{
  "num_hidden_layers": 8,
  "hidden_size": 96,
  "num_attention_heads": 6,
  "num_key_value_heads": 1,
  "head_dim": 32,
  "intermediate_size": 384,
  "vocab_size": 1566,
  "hidden_act": "gelu",
  "norm": "layernorm",
  "norm_place": "pre",
  "norm_eps": 1e-05,
  "positions": "learned",
  "qk_norm": false,
  "attn_scale": 0.177,
  "bias": "none",
  "tie_word_embeddings": true,
  "parallel_block": false,
  "init": "uniform",
  "init_std_qkv": 0.0438,
  "init_std_o": 0.0,
  "init_std_up": 0.0438,
  "init_std_down": 0.0,
  "optimizer": "muon",
  "learning_rate": 0.00266,
  "lr_mult_o": 4.0,
  "beta1": 0.93,
  "lr_head": 0.00819,
  "max_grad_norm": 2.0,
  "warmup_steps": 200,
  "schedule": "wsd",
  "decay_fraction": 0.317,
  "decay_shape": "linear",
  "final_lr_fraction": 0.0,
  "batch_tokens": 16384,
  "max_seq_len": 768,
  "doc_mask": true,
  "train_tokens": 83290000,
  "max_steps": 5084,
  "dataset": "wikipedia_en"
}
Each number is 128 + 32 x the weight over the matrix's rms, rounded and kept within 0 to 255. Layers, rows and columns count from 0. Numbers have three digits each.

# up: layer 3 MLP up, 384x96, rms 0.151, rows 136-204, columns 0-95
# down: layer 3 MLP down (transposed), 384x96, rms 0.135, rows 136-204, columns 0-95
up136:142140132105159133133139107120144107116141137174127140143142140139119118135111112137121117140113139100139113121126113113102117096145143124095146111131105114141138113145113128167120111146135148107130139134125116156152112071129119125101183132140129136133100123136141138151111113117150121103
down136:125145118116146106098102136141144130128124157121142108143120117147128120121147119122103108123124146150133117107120143123115129076117162129102123132136140113133151129139123127134117114151108137110128155159104138129143132129141144136117131147150098100098105165122137132143130138115131115150
up137:162161143124150122088111106116122106121102110110130107124120154102155111106123101197115130148146128137125139139133135097130108141128145133110135120158137132105139139157114135127107113186143139100110162108154122082149116153162186126089125101124134179131157138131120129119116153130142139161
down137:104096122118105102140132149151099118187104156129131143127159126144097140112154165106173090134119142143131142136115145141118135084137116145117137125175105115165130120121153132093117172130140111118145109142140129147129161132083136130149083145113099088114117128117160113106130115128157143089
up138:175071121130115121181145102144106107065130051139080152121129175077154153154098128120174153159155114152085125132081120155200129154167173125081117101149119160120096120098131162161129103098095139106144132180158129163124155122145118152078134120131133141062160081162134177124118138150130118108
down138:092133141087121160120102088125157138128159167125131165088168115182113149098149165177090132124070145145121114135126121133129131078153139155131171088105163118114155102154123095202114136131138110130149132081170137123134203147128088121153146135102096115113161138102105100114101146080098091103
up139:145120136145117145131106083108157162127153117114124158108131135142119119112164114126124117149110120153152112124141124128101097147101118149123117123153161169156103122129135117140140137115116120115134124143103130134178106146109116150125135113137171115112123123113140108125130131117113117133
down139:142166126120158113128148132108118102133134133136117110121127138140118148125120160143113155123106136136093105166108140138133144101117129127131131140114119114122158127140124113127108117105104130159158140123130120140112108101119144136136128115099104139131121143144137154111132137119134119141
up140:124100133219065099166111155102154086134201132133169158130184105107193149140110103112085152148037185058152162100119154075150115122108087120105145132176123039167178106048137170063099122082142152134047153108117100168106131136121141115135141202112174176166130098133117123063173104057093132105
down140:129171207100112152149095120084105103157172064144114134124178101126192154156166113157141165131135115178109061072134088140207103112103060123131201129135139117136151169172077202126204078091126122109050192101176099165093144146105139065130135134104155116125097158084119107131096113104153106117
up141:153167131100157106094101135109139135097118094104127157137128101106158133146140144145147140157140152145143078135131140111116118078111158148129126141147144102090137133129122145162120129161141157094105129123116139137170111155155118137094120155080140146102142147171113144124128152145115111129
down141:135090120154131119149153135187112091154121124171114111089118182153127142139130083129119144117126097144120169084117174138149095172131095134153141102103127129178121097100113116112099163095157114134142129174094112123072155146116117123163130125138136122164153091092141138139125087089125120131
up142:137178083107110112187078111105144131181122096113137192100144197142110174093135108175065161015130094147138054094146184125164149119060199053098172117165062004088110149126144118133155102145182210108115146115146146052127092068141162161128109105145175117167188167092157135120180113134090150151
down142:067135044141096113110126085099197083148086149072196087138111178168088141145192107136096112087152022213087081127073161111172180091120181115146095205064094163091189139158206170153107079095178175119102152148198170036130090073115128148143128015166130134092175145082176145141083102183148144181
up143:140128161115138092112097099113126118087089103126142106124094123134130132086082111149103141086160146165108189131141122151122102114127117109123132100115104131100170112110134160115143116150112120187132093099116189117062133154166137126125124159120125114173134121122204141145174123129149142077
down143:159134110092136111115095073112169106146129139160150097141120102107136086138132144100137150161097087127109114144171143144081141113158095142124115139152153107123108149127121180141139114124122118120131145139117146139101105130145163119147110129126143131114137162140081093125135152145131127144
up144:155185133081129138135184176155170145100125071104147104125090126062149092178099128151114125154123116173140108118145119173029163105128122142042133153099150164101132081156118125150160051104129150167157118189100139193093124151113064175132088106129138110098133073137112132087109107098090169198
down144:108143123160186120172096145165119108141142144103194128112163067103148191117125135115091034115147139162136138197152157112156112047100136100211141143097092151121116131112122172078122143097122172089080177114098046049080163091132151064158203062106125163103186096147107164158111150145183089142
up145:134100157158111159075143173107125132109137141158103159156105115112139096112152149144092100133106131091132101127109138141113126173110141147111111124108092078101125124135099159166140087139119159137096136152126077132136148148142137156137135149097139165093175128121099091169137155141090155141
down145:090152085146152156127118088103118125115140143145157121120137129162128105106093138109128115118110111130164153139127133146141145117092132099136150112132175120122169141156147102136144136152123108116171147116108153114124163098114161138106126136113104161091138136126128111113101124123116127127
up146:100202138098133075109119100124101014081111077116114065177185152150134066182161173226065143081159149150126150168150112144150084207124182204108060100115122151176091144122151124135142122150181147149135154118035077138126080181131078122235050114143083162101155139106076083156173074064112156112
down146:042132106069154077201158085000165112111077124136132091147184128136152160140185098225117099067137106188167139168072153198139158113135212134159134153099143058135116129083193094128201107112189125185112126108099111127131134175155103153192009107197099095102103110132154089140178066053097180056
up147:189118137130163130135093144177100150135146057115102129166055163104159125179151110167057087142093112043131126201227145127104142255108138162115162182112068126154079163112041169111165124132122122037095151113170100173162190096147126153103159149125196098121167129061105118176115176184114162122
down147:204093089158118188190197218143186144125151080114177141103130176148156074059167052129104172200072031079086184068118174078118112124017119116111118091100080108157102105143168127128128136185184128171076162109112078121161139105161142184086179108099138144138116174132176100095178060122102093114
up148:118173159141125159149146146133109129151161064069120153119134138112145151122177135133140171133138118148115109113175133118156111148119133116183137175100150155074090117105092126144113101123142116128118127163160120070160128157165132129136116099159105097133156144089097110102090103126124094140
down148:114099092131125119136145120119102126105101161184146120133099128161136142138150122118099091072107124102137115103117132124160152135131129111092094119159139108171119140160110086114106172138111118170164172155102150187123111148110102087140133143132108163118116150151151101084154120128150131175
up149:106101125113154114189110114133123129102091125179165110172160197059184125115160128119096202114148179107095165072185162171065124087126095100110159137128137055129070105194143109118103150145075120062125141123122156162103089167175108087105138194091117146109104146174117118192131152156108206142
down149:118095137156139103149111161173078118065087174114130148151112142120121138144151158141110165087110118136066156096112220158101135111142163174124136073066045129154159110202134140115071207114079159080189102115060115166058118058160085080111200198113169158192154158162137160145116063140080130086
up150:133169141199080143076104132156118130106127137126115141088074144059165100104152115117084097167111148116076160130144166101087161137135123123136128139165074170094185140148171174077098118114087098125143184190135123131143106107148124119133127115124082153102087147122160106106087108148097156138
down150:082170136135128149133165150087113130108174114168082145103144124064111154158123137081100099160141133068111105114109109096097111160134108121114112096105133105179128124155139104180096118086070130140119123090171139181135150113169168164155151110125164148151123107142185185110143105149141089096
up151:135108079100146100129118192129118144129183112069089128150091122105135124120119106144148156243098140143124142150127174107116096121055118143152132095160056131151139097131150104120105135126116194193130078121100139176110162148163102196100126076199077133078098084077198093056126131127108162115
down151:160147136126153126148167143153094181064159117126076127111107058099123171146134139079227128191109157080132163124115193172108099103181107120194139115093130199136104112114095125041194209107056149119075098132108116121139145133174129072112184132076170109110127145076089123158109158151146056105
up152:136123151088143123134116124147146139120117204163134148180107105121151112111139132189094099168129146100108149083108131130119122110096153117208139149094176163118104144131172134117123156085154154151102125120173121154153039090084066091088122148159166127096127112129135088155176107143058120096
down152:128133183161129116096086134110170175080130176127145149165072144101062132110094077133136120098152167107104145148129144156114150140096174108190122103105134149159133126132124116145092122132128091129141064107103152137127091091162107133089148165187119093096193105161109141119145044158096180133
up153:140136120082113129173080185117135122153169125133161069136154129150122175156092105159110115119073155069096117097100146115120157136119152174145110152099117137130070128184143128130118166195132149153088126139148089131115193111149095115121127078094134082114161080199160079063112172162081144174
down153:100190153071084118147132182068126104114113132134134174135091179172153069108088149077122165179131106050139116149151205147157125099157182126145076132164106172090094182186160118135113149147119128164144135106099091205115199087069106163191120069101128107126117079065145067089143154113099164112
up154:108150139198072110165140099123113172122100104043162113124113144152189079087193134119062104152088080120117127187144106083125107147160172179134180128145113129102093143080106192205203135126112085070081081217076133119158108162151082162066099191134176171096134172123117123152117172157129089136
down154:187109161097128126184104145175092153102089111182111147136115124138151134093079146073148087136087110135143094124084215060085109139205172077153185128101154155104129157145067071127230103159139145127164135112147139047112194108115145165125209091135088141074085122083145144095130093165174103119
up155:042087106117126144164173105093185124163158152167140150194113092143120160147080132164162121068114081130094144175118161109107097173157105123101110179159171142070145118171145181103149077069111148140180130119094089145130155105097071168147172140149159178082140156169064123081084158175158099112
down155:177137135175154136123109138080099113112103102099100215112152192127128096172164125117147198187128120108161146130104132130183114093185180124124118147104083129140000127126158167154116115073136120148096104168180125078110082103104119114155155110096084057124158096149120192123085159098109153160
up156:174127172102193138164143142133150074168107090069091134101109103074122133159102106138133053132059148117116114140078131081123132111095162133078104140120112166170172131146124097125228110145114185111134076111105100088133154149096132203146135125159057169137188098189091145088129151154087052139
down156:127130098111214096173199163153098103138131082109098088115122095082101177133108117167141158101074164094125204128027185108148090188114083085167164086094118141168181128150069088082117194179140122129186108136105098147103144115095091126151199165128113102170167129141123087135166165107104129097
up157:193120122180149151140107121123089183152139084069105116087112135149141169123160177114113149124025139154142111111146173122129111167120111155105094143130138151111119145113099107115111126138150111082140120185130132136150095165117094102126076085100156153185099164127113104060143124117116131174
down157:164127093136094153164103146104137116125170110143099128122123138144119163127122144122103117142077136120122142141138153117141135131105115146140139129103123125170115139153182125095116121124092121127166097125119118121136124128143152128135123176105138098108101107115130174128148122128098116129
up158:155102137070153219092075161104126153168087086166125101155147150128100085148175076159092190135176137092072081069095154118136088111192145179101188159092163121181111105129200105116197124166141166087079142125063171080127084140123134139118157121139102167135100096128118136146088121171083070127
down158:103059097154082199151188133170127130118116081080118134121139094136153128153165113131135166077123167152142137123104154145150103195069093138161143078141093094179115096157119087099169122160139121083124106110131083198164136111052119074113143171113151121163135204131120162060133085162136108188
up159:135091117133142093179139095136117133163102141164162089094100168120131049119169138162100195135133135146102161067105100120142125130127182154118088146103137136150146147155128126141131129124112139138097132140103168047132091084133145160133127071162140124176133130144137126154091110090131115168
down159:114160127091139106106132175120151090136155149111154121099128089148104169153073156131135076104130100126161193172117133178160142118122085081082095143167109109105126102135088136114122097147143160140160128116146111163121122212111111088106142178095148125108102136126167154114093116169096133160
up160:166174142123111162050144089152099148089123188115151125082000148119175103161111095183143105153085145103105154144174109105183133150034172129129113096185086102144091172141120133104137172191073121071143116144107164119114110121150149132149174174049096137169052215176074125095181120141126167103
down160:086121100213080097118103105120071179140195166116191104127087120106211173138169128111145071157109152114132187124115031180208116158109195086102068120143085126176126146138057161065183117101073143088080122169092151108222075064152073200143140124089118140050120152144157141112142127070137170211
up161:139183104131099165123125098143134119138172133099156128126130132101163128095104120126133170119078135144145126183184122103113172215105093187120167138090126142135173122119104148030107126102143126142117098110139098120117104187145125145144134113141147027140125171114134080133194145156080203131
down161:106158079164122118142166096133130117178171047061162141131169135129055123095159190162154178167124141135087168150131068110124112099067080107090142161193201139154097125121098103147131164110149063112122044144150131167104139159115147133115146122068159164122159139175124056134049142119143104165
up162:096174146074191158099118140106130098073134148136146104148134116121146163161086151144145102106129160098193093178153120112107161155181052108112117101151116139186141185175121161155137160145141190125136137090095140119135104119122084150083090186105144079099156163117120115152084150152084134088
down162:169112176077090134110120112082161116102156102144015110067165119074076149123152170110160129184134153166171153136163127092156148175125111117072160142115079125140132124121153069130137048114150148145134136143140095131176134150050082188160168109120195139133125110108074188104130128141084207105
up163:121135142150202152146127115139069165126135123144150133198104166133144159146156080155085095082112109087117158164183131080155120170046155150163151194075050168170066135143113128104118141136127125072078148109158117096127194047141144022232180097108159065124164135065086141148109187148173170143
down163:111120089213103173147097115097049135125113111151149143112112101160133102106182094092157176181207122117105167062101229094166101146189126096088099124123155165069101155097150117091112125098140095117185171069065082140173233156098146089233159098103145092132094158137192161102158077118127087169
up164:171158166105138123092139123118109140104159082119131151161111108124139103154057165134072089150091165087149117136146107179127121097121192124101153117161137135086076141124134141122139144144117107086117125133160111103119129155135140145183123126111134136150141153195132153099148129147119151127
down164:143114075111133140151097195145138105182111164134140141119121140174108130161156134126157120132070115148122181070130155183132124113195121123152072113138096154129121108156136124099152131143136099145106093122125115124103124108086120133128120050165123158132126107113128125122155120124119126091
up165:165148080171178137067092169054151145120158123132118132109142135180215167110075124093162130075082153154174118149165079136165136163089117152133147119176087146130132161169146113145161149109185153122141083181141116049188098099107179096073153146110106068118168115150166132093100176153066128090
down165:141096200088075071136086176132167145146099154136107124109166169160101119159152106145077128134120130196090086144133147165080131145162095109066147197115178127132157026129142144149157084188076161124108137138054110208107100159121096153109116053122211166180128131119084145127140093125074122132
up166:161143146169154140132130109146104130122110128059100116110139097138175160087161084146157133130151123063142134119119131113152096111121116087175111116093112165072109147086111129119115124151131156157103125113130088125143121171111129150120135182116150155107099217147108138077120070110131129170
down166:115128114167137115125176223079118154142070110152142116099146174125075135096110171167132172097080129117125164140113141082175097177157099097133129133085142084152082219129167125141185143068123080113127105125148116098114146091145101123125115126110092142129125072118138098142197069178127141184
up167:133156101118152069132112181105086170214167065161217106158154171096061226180100108201020180093129171162145081225154085162098056098138213175027152171106000122057158197162074224060063155103151151040202163141163114185129143084141145070189194115123098161114135059106096132151117187152103145098
down167:188067128119122101153104125195199091096094169125213185076127193114014158150099160092111141136151072148091097231010149148107129095157136074071159123153039116120148187157125200163156169133125113168125168115103071103072121135165137073149196084148084215084137121130141114094163144123000158182
up168:120118094108139070150100109170106137134145123119124158113160129135115148105140135146127123164127131126114121130098118128140118126109151149117135118121146078126129101135120130136147130143132134082127130145113148156173148103126108134139153099131102157096091110146140122112149160117144123132
down168:163117139136149121119138101134130147129109127134113105144134091117121153124101120134125137166130143116129125102133108113118138164120175119119154120120170136121149104086084099139136115154109145073143112124133137121116170152162149126129177131116100119107138144120124126143103107103146138136
up169:151150085099136128128078115098103148117122120125125186188160085138159153188146171090126157101120157122129104122125124099148119117109154119160113084098059097117161141123104151135073160086118111113091127141167112096108140111153149173187132121205093157086121112141129143113187125119119108137
down169:136131129121154115125155169087114115125033121140126177145072090180138119133157121109167115118125127105142141141141143155146094139078102098164196129130129151157106155117139141114146135118110086155126087181157132105162155101142123121144089140176114116150130090138158132088148069130099107074
up170:145170112064118106148113076132113136101111100141120145133092102108140056136142080106094064118113139129087114174119167151098087107159182152144100152182138143144166185143169158067159110115110159152107153141129091139153172079128106110140173124171180135130162083062144128114074136168089132105
down170:106136163152108128097125069073101106141150130151136180099181124133099131169066157153129131168173101153168145064147149175127170118134078078150137167173085054101079096115108138179164124088140109165108100099193181127104091144156144136143094095117101090094142117159083192120126121099142145178
up171:148153160115087114115186159189177089127171123102134144098092113135104138125104132103118164216151101121094143092126062113128095122123141151131137149111135098102104117095144112191068152097149187130074134084101197142105133113162105107167152167113127112065131154143114134160149133111157184119
down171:101138111124156136128107071118104163113128101104182107103136104108089143127091100099139148151100179162109098080143157160157098193139148135143126083131119113191204117100131109180135105145111137073134133138120110105106172145108148140102132154112143114206143107127130108142114158154113111124
up172:107144121127148149137129120138128101129120115100181096138147175158126178149117114121119114106123132178140106119144139113203124150139108103151094186085117152131151106141084097122121098082112114163133120109097180117123130162131096094163143099138116110100124115130159145113163153095106115130
down172:143136154139153147098091147093108130120118090132084138126080139124145077122142108131121110129139111132129116132193110153101127128137088133105078129189146145128113151142185138123114129113127132109148130094125110129129089128155159142162123137150097131135142149164095127102120128149089149167
up173:110121104139102105128156152128175154096175112094109090134107079112142160131076139173095122018131158121115130135129153150158118196137129200116130073137103146153181154086068111174113175191121087162109165064132133143132087072184123137151167154130162105158164116058127111120147134054119141113
down173:130085140095102182186158165144060074126088163118190112219159108083116151180175102171150107136176150136120111125144130143102054098131102087099091133105143111143139089167145148095139115057200141137128139152138125177073097057216094132167124087136149110090126132134092111114140080137230106123
up174:159089153176166175126096114115114078109160139179104137102102139115120116153140088149104138110091156114125132122142116142076099146118141150093168094127110110155114107159133167151114112128098163124166140078138131135128149120114105092154143106095090093128194108131108162129182108116137170143
down174:119142110102140148136093098110141099130150122126114138138116134120137170119095087092134131090114111127147166125139121100146148173144139125139105112143168136135161120131123097129133159145115112119173103091119132133113108115137111157147148131121102136080135144111133146149123132156109124159
up175:178177099120148111118083151117110133162135089122156166110130082132160103108089178094126123162043113117135158121104121135105096152142130134103107110172107151072115166148136122150076118157175174116104193106185140138137075135131094148132101092091105168138140105139140080162129118143148120125
down175:129174151161157094117095113115106149121163139212121135088141096157135161147179155128147129106098115145135101105143159100124140134127121112069156106121113148093116143165118114109121113139105139112141128119172113153113104098151140114178134109127100120151094104156101112163084073190131097146
up176:153140069129134127184138111130118131133105106113154145098134150120120145186128092094092121160181090098144116093104176081117141134167113146114140131124127174116120158123139109118131144115152095146121103168136109134092118114150117177147145120099138186072142156110111084122160119134142122152
down176:117153098154089061095098210125149155145130140086110158160146137126137117141161136099113113176117169094094150093121152141127203138112112113147161101116117122095137136108126144118119177130109145099127125165168176116087132144109166117113117055146108149118110121146081122167092136083140130151
up177:123163129124122068140093040130095157129148116128146154126097183124134184139147111125123151149103116107118132196162134103155115077082081078106143142129130103089087149098053118091083125155141121153135121118161196132139126171164136152122143135199099178096150089172108107119201121171120106169
down177:116155162138158145156126128118098118130121135101111104128032087083095178094193164134111051098122146107153121166121167105121099124144129155196105133109089161141164143147123185146148117099112110079121096097110146121162150143112085128133164148155091127103120117153132110125132090167139157171
up178:145119168107150136196131138073098139127045196090124124154134111136096118151123118165092154179059126117111095098114141114153102163141117116143132101084171115136116149172077220095062073132179176132102088149091139157025136145141091094147152151166125092162156143168068158125199122169120159098
down178:113099091109137133151168170166068110106105032102130212148079082131177132119136091080117155152125110115173149150138114135153149159100124160193108168188038117073079114160128102140123184155127070108102120131210167143189109131104132056119128145127106146170132125122104122145107131185142096139
up179:126121063071132096082169085072178110105147108164085103140130134096112137149122139109113177081074143149115123132140148179032155157151116102042171075148092140113068104169108161121134159116151155203167141139143102164166150156142078162168165121121125126093078104097083078118084141140134166095
down179:127069123116177112190164162143113114167089146139139065124123101131127137107171077112135097186133143143167121063098145099173059131169117187119134136125107170102150151092130142113151075113140058162084078119122141067136095177176091082133124121155133091203173125181164127120144125141098124149
up180:139121140159146142145114121131152096145123108150107139131123139113115129121122145132092147124149126135137149153157148144115099141155140124116124175111140129132135171116080133096165147135161133104111163159140115113125131111126107090137127130080157116120109118109151112100116124134119131119
down180:131129123152113091140128121110145174123157128141108120149142169169145136100172126145130133114124126133122174137108078125127087102105126146135147122118132132159155107150114149065116119136110100097130141132127114093134121145139143092111143129124137117129150116109119118133118142107145136149
up181:168097116083146146140116124048171175093164074131149184121125109111142144151151149192127110184097146192068177183082181125101100150138126196101111135179116131123122122098189069126138134091095106083197103183148122051122123180142115097091151114143206146047100130107100061104191153188134057108
down181:157128170055098144144078145177145209027158144164095166140068072192135177141132095145159153151150146182033150165073128154193113157104208115125162118105093123083143127136109097098191168047095112127152131114140038106152089166038182132083085107109200126098116106100132093122149172083168127164
up182:200107179080154138162162113118144101105146148109050115159075091141123113174138088142114132151170161102163103058121135109123154049120170136088110117110153115133122099211100060134160045161143159197085029174114126184093137118188139149135174096173160109092109089064175096105164074084110126131
down182:068180155079120109126151125176144167076128135170156218123118109189110147042091096105142085139146145129116114165100097085125167074182179181072117137103076192141138078055141086120126145091092173154118076116155071124190113081128156124108209069170168138108101094127117157188163143141162135083
up183:141083101153186125081155148113134128109127130149158126117196110180066099097128116122124170138152122135176129092109115108103078115099169170137141133086090186097117155149137087156152134142132100151182105170055156091172115141128164096145167086077112170137116119090126108093137173085148054081
down183:123149140119101221109126205098168067158120114127159031093159155120059160091179190127120196170163130111133151125137133106111102191117108103096100114086159182168147160141091126098091108094051102088117145118110144100105097199119148106057166105139179162135085165102094175139102156155139134149
up184:161114108136131120090136156192118191115076126129144115177126148125112126113105110144062139183137137138157077118121172137107106084107109119111135125130135086146169116112137108170145121098158139160099083110158102159155126128124124134121104100097184125113105142137130090122109104109087144117
down184:135128160140086100139134109172107099100115146131131161159110156158094120134114123108090088141124146132118119128127134120130156107105127126166137180130137101090136113128143091127176138095130105205123071106152146089147119095067106130158120125098162112093138161138170100154194122140152113140
up185:165158120120188160096196135112163184070075100112067092107096092116120102070113099109125153094111155180130183158123105155201148084121121117135135157149131111085106162082111125088126168096146140170131159133114127112150103101154177103114103157142192100121186095135207127041145161098095101209
down185:145144145108087179157151152146123141162141124085118132130114148146107074070131121139099097119091169141123155206084116105112120174161112112112161134133141080161127108139162147095164098146144150166086105122090154112140085158099145208064100097126104103125120115181146117124100122171083149166
up186:155150141147101156129147100088154160129144106152133133156137146157116148115110104166071092088111106098147129116153113132156128137152149152118117094091144162109122121106132139123140150130145183115138091097145145123083094130129134151123092155102107142104160146162099141137171153109126139173
down186:103139124101112114160132105087111138090117123150128127134174134181140125156156157139099135128117134142156138106132140145120130078146140122138151111082155146109101094173106115104139116121147182081121072086101127163122103141160184176132096149052087161121159131127135150134109126082156113155
up187:156143101130122114170102117147137172088091102115133151093149137138155150080168139128137163058135150175163158093108079141094148115130133151137166078139137134165142119069149160170160120068140172132110130156152154172139090151187111074136107111089117090121131131103133108133160132097128133165
down187:117158154113119164061103077140081154126134147113120184117134051110172143099153183096128153144129090128095115164125146103141143145157104150149117068137189073107117102059096154156135128114156133123151160082150121156124149127143160140111119137104095143108081140156126160118119098191149105132
up188:140185100164173105097103082115126137153126119111096185084127168124116089151168085140179128117140067175124108148141136078168134200119149127135166212092132127108060085113127108111221116166149102100117114061087116161125132153112125176110155041100124155158139141134127175161115170157115079171
down188:149149085118159151109140058111100100178114139121089179131172127101104096197143118149133110070125138087077152159155097081094156174113092160142127159060121072109167143121103151112170133109138116152159110153136175086123159092087084116100146191188160113127105175172136138115095131141092150139
up189:165121058179120193162129156118175179122099164120098096107137157101121111156080126097157149120099119151116100118139095167143165155140121120173171166071115143148107124072101129203109113062054107112152162096134116162157133079099218137072191102105155162086091052125129171099246134135131197147
down189:058156117139149142090133122080149074114132088166127182106136096164105111119103186103142113136199103149121096175122149142121082067110105128153100106172132154111105204110125147227168173149142125138084153100119181118102154134091154145081097055138139103118095182160117217099094133102107149146
up190:076107144155130118142125107097098152119113180142174132098119131103108105105152164136166156158149174122145103140137129128100146107122148144130122185139117133124100120163098127141114118154122116139110124153110151129110138105096097199164096062138144133122121098120099070133148131120111099148
down190:093118147129150126085143137108126123139123166181122135160138117163058139135130141145137102137103163117132084138149056155138117139158069112144114175122133111141092113124146143130131141105105128164131150132161156130112136128105097137149161115129102068111132126136118139102139138113134133115
up191:071153202069127096146167126127210115095112085189160137212129142138152155079119125040193129000149107168097169095203119112164109098140165124152123182102148175027190062106143118065108157129217135025120109126114123155137130122206101110169207148120116139076123111114064155070129176234132121179
down191:097149087191175068184182052120211058145068155183092180128171147128156121112075166060175162041129227158098143077158105142135096169184175127112081139207160132072105121091148104164119177043140115197124046150115159051147108122109118190071133167149197141109157100044110058122057082089161205121
up192:160095093145177107177196100157078108162110083113129125121150093125115124120120121110148166177138103128138105043135088179161110179120175149096160198131157077145125097124128097134124106180087148064095085167165124148162120134134128111080105157151111167157131158140119115112116099076142094085
down192:101137096132126164167137140110141091194155101129086138127147061125171159094152111149104085160118069086155090107170137142147165118096169156113115104167174150171128151138116122161103113125167115102124109152165103137125172138120135146159191055132133159079103161059068100101108148078200059130
up193:159145132118139154116145148115089117101152083137126102130122121123160146110124147145129108110074145129149085141197131159126149122137150127112120198180109157133164108161125149136111120138140140091082189162143148082099156129149150135150094127100131099128135116145126101116090143137094068149
down193:127117127147139115100143092173121077148098122089107149115152083189107125162166171127117118136131138111131110132166164130136130152134101148114118138151172108158086108088142083104182126190137075155161113157102159101167111154129127099151119101100137142142126141099119106071120135098117124137
up194:148107101082156137125106122124140194166153120029113206121157144156160120140131100122168132072111125096126092125128119130101145112162092170144145067141092035150126097093119134132118126158156142121075102206096128100156056190174127151150127107046109164121136202161102166144125160112128134158
down194:147120148115089163124083072144074144148103154080124103127162141112087082105085125101185173117132109187128109123153108110133117251147098156156114117116106098128121046118170155137138116136142128093159150141110165165161095126136084079118103161160150099144157060171152210167141075130080172165
up195:126180184089082113122138222159107123161148145109136084141126134101099133104109120151136202139112136123069163080177121148150095119111167091146172142096116122077143106127144136076054081146118127106083146072141137160126098173168178115128142121144104093086103151134128149164127089099104135140
down195:089105115130166135134157118145137170101102098163128148093140118146154143195143124110145080086116111125122094152095137160104122169138116105130093102128130124157130152118100157152147216109124082101170167144140135102077158080096066112162118148134111142121130140134173137097109120191141070150
up196:150079154151120118134150124104101106150138148135150122142158132111157154125106124131145160116117153115152144131106119122106116115108120120136122135120146143149105118128103118110130109120102141134153145130091151128116108118143128135123110114094142095101180118133130127146127118110120120108
down196:115126089108108130145141105125180122114181115148097102137149134164148156138150120122142120123124144148101122153095135095136120093151145104148118111128136104098146137152119135115157145142124114113103148113161108119100140108107112120160132121124132132130110140141148131126146114124132086152
up197:144132129141132153136122124138154144103104129139182121168120132139126124138130112139120107144128147142121109124162145135147147139132123120091117119135131164137122114120132138101138101136104078136132125076120192126137110108119134119154081085113134112122108097143144169111119124146163121101
down197:166118152135129142113138075150122123143157105139105080110095126112117127123068116146154139128112122142121129104102161102107115169124108126154137137140153109132118140125180171125128155165119123096156087123111127120112127134107120088119155147129147100156126141082148098164130126148117157131
up198:173129151189083137102062139151156146057166091157153087137168144182066155069090160124148157066113187035160170112097127140129137131054182141148168164068185184171116110121160156140108191137098173145107130069078123072180128186150088112176177143107123140099144115101095129148141163086075053156
down198:152136114135111168129163176107124136127128114057137104058139155162129159148120164139143122193146202089093151141062084111030142149137147090099142247100152180112118169070087094152132203184109173204168101126139142063097081067183112104137231102185054132104066090129089132149110155073122113065
up199:160108113136105074154111130116124151175156137115126138092106120131151140142168116137128175125132152192173112082143095142122152151130130094159175182118105151135165122117134115138132139133089144105091099199098102118100110115113110163117093116138155132190099122121079190113130090089116108126
down199:082127119099104110117160104108114156108113160128142132126107096166076113128186170159143124132100090118128147170124129089134117128076167150146117093118139130101132134091130153110148172119094068119160196110119131134174119123104140160136159122134109132106124148158127129106181100148118120156
up200:108095116126140170136096135132134140159131159112137094139113176110080092109164126143151138113108163110165065113115126113127163128171186140105102137130177124150133146124101171093127050157143115050087083150103104131164126145149130163137135106110115164137120143128134104123131091117146176132
down200:054126154136127058104083119178173120121155171149153098151137146106124125149158150121112118154142155131175112125156122146105150144131161109125145111100131128084191134111133147097126122144120121119125096165082123143104175137036118110102119088123173127140133149115078142133103136145124153129
up201:108111128073142128152085115120156108180126130126134104158099104157120140105163123156103154090096161121084136078153121132112155073082073177127138074188102138081166160149103093101123104196135106191077124099122155119167073115125101104156130086161149176170084191100137143089166178104113181097
down201:138113148146084162146105055108069140158145108110078099167068122155136163118113127134121123075132124122104178173151127158147150154117114152177064100155120195178106024169176147147131110069141148084156114177154108152082157121127117091149175163072173127150139121067067157154110121121152073177
up202:119118164105131139083124123132156139139106115142118168128153125123142115134125112174164122173130113129134130152133106141101110148112100114100091115164157092106077148124143143094136118107122147137186160130114114124102095154215080106128139107132104193130158143148129131118085106144056155155
down202:109143126120126112117073139160124118105119124159174138112106132085152101149101121096163175157153128127092120087120166164158125119115135106149103136112091165106129160144113130067119128093167171154160149130135137100077145086137158124134123177145132150114140136135126107166125115129113133095
up203:206125158152161091136124169107136127116144102113093089112140092117100140105156100134150153123160149107152158132088121116125114167122143127094130075095060139130102118140138083149188116175143127127121136109109117166173135104122089099141126128135133127124140157120107119163120138153102158188
down203:162106134135134107115139112138100173138143148121205092147143113116142115140153145120160125135154123027108162125128089107108152109123084077162140193155152141158083125122121126174146111186147131100131122139086093129124139120125147124093119129149127114110077143121067107163122168108155128148
up204:154173143081107188136142122104153115141144079122127137146083129075093159141125142135081178143083117173121104096164098108149161148157154138102156145125141116150153108101134163111173156158122176118120157089145072104151165086143080200088129164168133073106091167092096130186125153157095133090
down204:111098142070146104044154136122138093142098159128120061076173141137127189017170137120130119135132177154115141145121126204094176140122115084157124148156118140123110127110165139105149134131098083100143162176073094096178101133149149153117084068132137151152149119114098108155101113222124185125